Part of a small language model's weights.
Size: width 448, 53.4M parameters.
Architecture: rotary positions, no biases in attention or MLP, untied embeddings.
Training: 552M tokens, 8423 steps.
Each number is 128 + 32 x the weight over the matrix's rms, rounded and kept within 0 to 255. Layers, rows and columns count from 0.

# layer 6 MLP down (transposed), 1216x448, rms 0.0449, rows 982-1000, columns 224-279
[[166  98 153 154 124 133 106  98 153 159 135 117 122 147 149  88 138 117 103 213 137 145 133 180  98 138 123 102 110 132  89  94 181 180  71 127 136 126 121 123 158 136 111 149 150 109  77 161 136 169 117 144  97 133 132  89]
 [127  60 111 127 136 125 116  59 164 123 118 148 141 117 159  83 141  72 118 112 114  69 146 131 155 104 160 131 120 159 203 129 141 105 112 119  81  96 107 123 101 113 150 152 156 143 113  94 168 130 176 170 147 108 192 133]
 [154 138 140  95 144 106 113  73 129 142  86 128 130 110  65 140 136  75 109 132 130  66 118 143 151 169 104 129 143 115 115 154 152 164 133 148 121 138 208 183 126 118 122 147 186  56 131 169  78 162 126 161 125 107 127 129]
 [126 140 147 156 201 159 178 104 131 192 171 139 147 128 111 169 136 147 125  93 139 168 140 183  85  91 132 128 100 136  83 120  70 133 100 153 191  89 118 134 118 105 129  59 141 130 127 141 140  94 109 121  99 150 157 109]
 [125 172 116 133 127 120 111 139 132 116 137 114 162  75 157  82 170 137 141  70 100 130 128 133 121 134 106  90 130 121 109 130 128 122 146 132  92 148  90 163 150 116 143  61 107  59 133 166  92 152 117 178 198 110 115 105]
 [173  70 140 134 118  98 124 126  66 136 148 179 128 149 133 115 123 162  54 154 155 134 163  90 144 184  94 131 151 162 121 149 123 100 100 145 118 162 123 118 125 194 130 157 116 177  87 164  80 131 174  79 133 107  95  91]
 [157  88 146 133 109 171 105 147 118 114 149 169 160 105  69 137 117 119 179 130 120 109  84 107 104 126 168  91 142  91  31 103 107 122 131 128 108  92 127 165 125 156 133 127 104  78  92 157  93 155  74 148 134  88 176 192]
 [116 136  97 103 155 127 164 160 148 194 132 115  94 143 167  95 221  70 100 185  84 124 137 112 138 155 145 165 137 132 110 128  87 105 118 138 189 105 144  84  83 164  72  83 153  74 129 144 146 163 146 155 168 116 134 141]
 [152 177  77  90  91 111 137 140 140 124 201 108  99 129  65 128 124 130 154 134  76 122 157 140 113 128  50 161  89 158 137 106 158  97 126 187 122 105 137  91 131 109 147  85  87 103 116  64 177 191 167 124 168 159 153 148]
 [ 81 136 114  97 108 156  52 162 130 124  84 170  80 178  79  56  91 154  41  78 127 117  93 144 111  45 111 120 154  76 144 100 106 130 125 108 166 127 126 112 163 138 145 134 103 128 130 149 161 115 152 126 163  99 130 120]
 [152 148 112 129 108 141  87 145 116 136 159 163 152 180 155 127  64 130  99 158 153 172 153 127  99  89 111 135  75  84  99 114 134  85 166 167 154 135 117 138 153 137 127 128  81  94 119 139 130 149 147 132 142 116 130 122]
 [ 79 175 132 124  90  65  94 146 121 178 198 157 125 123  99 107 135  89 127  98 143 146  81 121  89 111 148 157 136  78 132  75 149 122 150 155 140 116 169 111 126 121 145 183 145  97  84 104 121  78 156 166 138 135  91  71]
 [143 125  90 106 113 117 155 196  92 119 116 181 133 108 140 105 158  93 116  97 162 112 101  81 104  54  97 132 165 177  94 156 127 195 121  79  92 180 170  75  79 171  83 109 142 133 143  94 141 159  84 173 145  91 112 120]
 [ 95 140 123 142  64 147 128 149 111 144 174 136 110 147  86 100 155 131 150 148 109 157 179 100  59  97 134  68  66 148 148 126 117 131 100 124 120 136 139 137  83 132  77 138 110 117 138 129 122 106 134 125 144 153 162 114]
 [122 135 111 128 112  90 107 111 147 123 108  97 108 146  64 144 167 204 152 123 152  88 108 120 124 115 135 132 111  66 127 160 104  78 136 102 131 135 120 158  96  97 129 107 222 109 125 118 173 105  98 140 116  73 127 112]
 [147 129 139 121 120 163 169 122 136 125 120 141 135 142 139  92 148 129 103  88 122 133 123  83 120 142  98 176 125 145 137 120 133 132  66 154 170 139 205 166 199  92 112 120  98 144 140 150 128 116 118 104 171 164 145 130]
 [ 85 138 145 154 107 161  88 116 160 141 110 132  88 104 118  89 122 166  97 110 107 108 157 134 158  63 127 163 180 143 146 159 122 170 130 149 176 160 155 146 116 121  96 140  50 169 173 114 191  94 116 165 165 140 144 179]
 [160 148 138 154 126 147 139 160 116 154  44 127 128 148  86 156 141  90 132 109  71 129 125  89 101 161  74 182 158 115 144 119 103 123 154 115 132  70 108  67 146 114 121 127  89 124 123 158 105 145 144 135 145  73 137 102]
 [115 185 113 123  99 144 112 144 107 172 163 127 117 169 197 135 167 152 127 169 211 158  70 184  99 106 167  96 121 133 143 176 137  95  85  71 104  72 109 187 157 137 101 113 129 160 140 111 135 146 144 119 171 195  88 137]]
# layer 6 MLP gate, 1216x448, rms 0.127, rows 983-1001, columns 224-279
[[102  87 138 140 114 142  97 147 109 179 126 139 152 124 102 143 199 140  80 148 163 122 135 131 102 115 124  75 152 114 104 135 104 121 136 127 199 162 149 134  86 115  86 145 122 107 166 145 148 168 138  79 154 151 166 161]
 [161 171 152 155 109 121 154 124 131 129  92 111 171 112 113 140 127 146 141 151 114 170 125  88 118  98 148 133 168  82 146 213 118 209 203 172 108 189 149 148 126 135 162  83 139 188 189 151 133 167 133 139  96 165 128 135]
 [117 120  93  69  90 107 122 112 101  95 134  86 132 108 101 132 215 113 116 124  74 123 115 114 135 135  89 133 148  90 129 146 152 138 158 110  54 111  68 144 148 166 127 187 110 121 140 120 122 113 134 144 155 129 103 135]
 [119 133 119  80 142 144  89 124 131 111 102 119 185 135  95 105 152 119  96 133  93 113 104 176 115  99 116 155 179 114 125  60  97 109  87  86 108 157 101 136 102 181 117 116 153 176 134 163 135 207  93 133 190  98 141 153]
 [138 121 105 102 142 134 112 127 118 127  18 155  71 178  88  92  95  59 162  89 152 145 112 203  88 111 128 121 141 127 120 109 156 114  97 163 101 109 153 164 134 114  99 176 109 135 151 123 139 191  97 104 128 144 168 166]
 [ 94 150 158 147 165 117 134 143  85 143 166 105 112 152 126 134 140 167 124 221  40 167 131  72 128  95 119 128 113 105 147 116 154 141 137 164 152 163 153 125 192 139 121 109 141 130 126  80 106 143  76 104 101 166  47  94]
 [193 115 160 119  84 157  82 154 163 103 191 100  85 122  94 129  55 193 114 135 119 164  86 175 125 154 103 111 141  74 114 128 103 170 170 127 142 110 164 134 156 125 165 194 185  94 130 166 128 183 162 127 134 178 129 114]
 [164  95 141  98 111 150 131 152  96 150 121 143 151 149 167 118 126  75 121 114 163 116 107 122 148 166 148 114 115 136 107 159 130  94 155  86 160 125  81 120 139 145 148 147 123 143 153  83 100 109 123 209 123 158 110 114]
 [123 108 128 144  84 123  67  69 139 110  96  57 126 117 115  46 162  89 179 155 118 180 155 131 182  77 137  87 114 132 170 148  65 127 140 131 159 140 114 133  89 139 124 153  94 146 121 155  86  75 100 130 138 159 116 115]
 [160 137 164 136 109 127 115 114 106 145 140 154 120 190  80  61 111 149 187 104  99  53 133  81  47 117 138 112 140 164 221 117 133 108  68 142  90 147  92 166 124 125 144 151 122 217 178 137 134 158 124 205 140 133 108 106]
 [140 113 139 178 174  83 142  79 120 159 165 126 135 137 158  68 121 173 111 163 152  99  94 114 146 109  95  80 174  76 123  95 155 163 108 151 120 199 156 130  75 165 122 175 105 143 122  90  93 152 152 152 106 101 138 140]
 [147 102  55 161 154 102 100 149  91 148 150 177 135 137 105 116 113 111 112 104 151  83 151 173 209  85 114 144  96  95 123  61 145 137 118 150 153 134 151 110 153 138 126  70 161 188 108 161 126 172 136 121 144 167 151  68]
 [111  90 110  78 136 110 125 182 131  98 161 158 155 113  94  68 145 115 126 102 130  93 130 118 166 135  93 116 120 126 164 164 100 154 179 132 106 120 151  82 176 121 134 123 130  87 141  97 135 165 169 198 132 183 158 116]
 [148 142 116 147 110 100  32 181 129 133 124 122  83 192 131  80 121 178 134  91 202 124 122 145 116 131 107 138 176 121 139  92 128 152 156 115  65 114 164 146  91 168 168 146 119 158 112 206 125  88 144 163 154  90 126  43]
 [153  88 114 183 152 128 101 160 151 156 136 147 127 154 155 128 113 149 110 142 173  96 131 106 165 123 154 164 152 146 104 130  96 142 120 121 130 121 118 117  89 167 107 101 109 134 174 118 123 141 148 112 169  86 123  91]
 [ 64  79 122 109 149  79 126 131 171 131  44 110 147 123 106 137 105 121 105 101 133 151 152 115 157 192  55 148 113 135  86 149 158 155 124  97 183 142 174 165 111 129 178 158 213 142 133 119  86 113 124 140 117 200 101 113]
 [116 141 163 143 162 161 127 132 121 147  85 110  67 153 109 138 216  91 181 114 132 192 136 131 157 117 108 143  87 100  92 152 126 106 167 100  67 109 148 163 139 132 121  30 141  98 141 139 164  83 126 130 149 154 173 131]
 [134 170 114 144 147 109 120  59 130 138 129 116  56 140 177 150 106 180  82 198 148 114 135 135 130 125 118 151 102 126  81  93 104  90 113 128 149 129 127 174 104  86 165 136 147 114  90 100 134  52 175  89  98 107 130 148]
 [125 170 126 111 150 121 143 101 123 100 181 172 140 188  93  94 147 130 114 158 127 179 127 202 137 189 123 120 116 166 183 168 117 160 138 134 119 154 140 143 177 118 124 169 132  72 115 188 116 107 141 131  97  52 101 102]]
# layer 6 MLP up, 1216x448, rms 0.129, rows 983-1000, columns 224-279
[[ 99 140 116 127 142 125 142 156 119 144 102 156  93 130 154  99 122 125  93 206 155  97  99 143 105 101 106 164 207 156  64 155 109 139 114 101 160  95 158 128 164 103  74 112 129 130 123 141  95 114 177  97 189 134 130 140]
 [122  92 142 155 109 101 110 129 135 145 145 110 152  95 150 176 103  84 156 184 145  74 137 116  63 158 144 123 148  87  69 149 132 158 137 130  79 151 162 171 103  98  92  87 147  87 122 216 155 125 143 133 104 147  63 107]
 [197 144 148 116 117 146 110 173 145 139 180  97 188 147 143 173 110 111 132 143 130 171 176  73 172 124 146 125 112 160 120  82 111 126 155 165  88 144 108 131 132 143 141 158 137 117 176 165 109  51 141 149 141  89 134 142]
 [138 158 188 149 133 144 138  72 120 121 132 128  97  89 131  74 130 174 119 129 115  87  64 164 131 116 132  60 157 144  85 160 131 110 137 126 109 135  75 160 107 110  51  84 127 111 119 120 105 147 159 157  33 167 135 123]
 [142 126 102 158 126 175  86  80 136 139 115  89 136 150 152 123 143 124 134 131 208 115 132 168 130 143  77 136 135 162 147 168 152 110 132 162 129 121  50 163 115 152 127 149 102 106 134 123 120  93 112 108 137  83 127 131]
 [148 157 130 148 102  37 115  98 143 123  84 122 155 160 135 135 113 142 157 143 172 157 151 137  82  60 137 152 131 125  55 165 174  79 130 127 182  43 101 119 200 147  98 108 139  76 117 163 116 136 140 147 118 141 133 103]
 [125 142  85 191 145 119  80 185  82  91 178 126 135 105 156 100 122 113 114 125 109 128 153 109 141 167 149 129 119  87 150  98 144  46 158 103 114 110 107  91 157 104 159 104 148 168 182 154 145 140 173 119  76 116 143 119]
 [140 130 156 124 178 104 121 123 142 129 127 161  30 115  54 157 144 115 194 117 125 107  87 138 178  95 149  94  90 113 113 142 147 118 106 100 124 112 110 139 153 127 139 184  98 168 108 163 137 121  75  98 128  49 121 197]
 [116 107 109 110 143 127 123 184 116 102 141 147 138 128 141 155 158 183  34 115 123  82 120 141  93 157 139 110 164 103  63  24 124 152 159 195 130 119  62 183 142 162  97 139  76  90 127 101 154 113 135 162 143 107 149 121]
 [143 161 146 112 132 103 139 119  84 102 176 148 133 148 120  54  69 130 126 162 116  96 128 161 156 133 131 119 126  94 137 135 183 122 192 108 178 107 159 187 121 117 102 115 114 125 141 136 131 131 102 138 141 143 107  95]
 [138 131 136 179 177  93 140 138 115 129 155 119  85 150 140 112  68 137 135 113 155  95 140 125 101 119 144 147 106 167 135 127 135  84 115 148 149 122 135 111  67 126 153 137 120 116 154 176 128 151 118 187  76 170 119  99]
 [161 152 161 156 107 117 101  99  74 112  95  90 119 136 183 141  63 139 145 122 100 183  98  93 121 110 104 131 188 137 205 122 137 109 165 139 143  89 187 139 123 165 169 168  79 104  94  86  99 102  96 128 124 155  87  92]
 [ 80 137  61 152 158 115 123 159 113 137 165 122 113 118  80 111 177  64 106 107 169 130 105 141 149 144 133 138 122 142  87 118  97 140  89 152 148 149  90 115 167 142 132 157  87 142  78  95 200 176 124 153 171 115 128  76]
 [145  96 152 152 141 153 184 102 125 115 139 145 154 201 172 129  89 114  94  98 123  98 145 107  94 123 143 160 176  95 130 104 139  83 146 188  87 132 138 116 102 131 106 112 159 157  93  94  81 105 102  85 130  92  85 120]
 [151 135 123 122 136  98  68 124 129 115  91 164 121 115 107 125  93 118 116 127 124 101  96 124 133 161 138 184 158 167 177 109 158 124  83 163 109 156 131  92 100 165 141 121 109  63 135  84 104 142  86 133 176 130 137 106]
 [ 98 123 203 109 162 106 126  34 122 145 136 121 136 143 209 148 167 146 174 128  87 120 100 133 151  88  79 131 172 177 115 112  56 141  91 123 115 130 108 123 136 163 126 121 129 119 157 135 154 137 192 111 125 108 115  77]
 [108 129 152 133 173 142 121 127 114 108 149 134  95 190 142 125 145 164 110  89 114 146  83  90 122 148 110 180  91  98 143 115 167 116 153  82 130 192  96 114  53 213 176  65  87 139 101 141 104  94 113 103  97 111 143 128]
 [113 164 156 142 128 120 148 108 142 119 134 113 163  99 134 150 131 154  64 189 106 136 119 153 163 129 133 147  83 143 106 106 145 163 154 119 118 126 114 125 153  76 176 127 107 111 161  94 115 141 140  98  98  98 111 105]]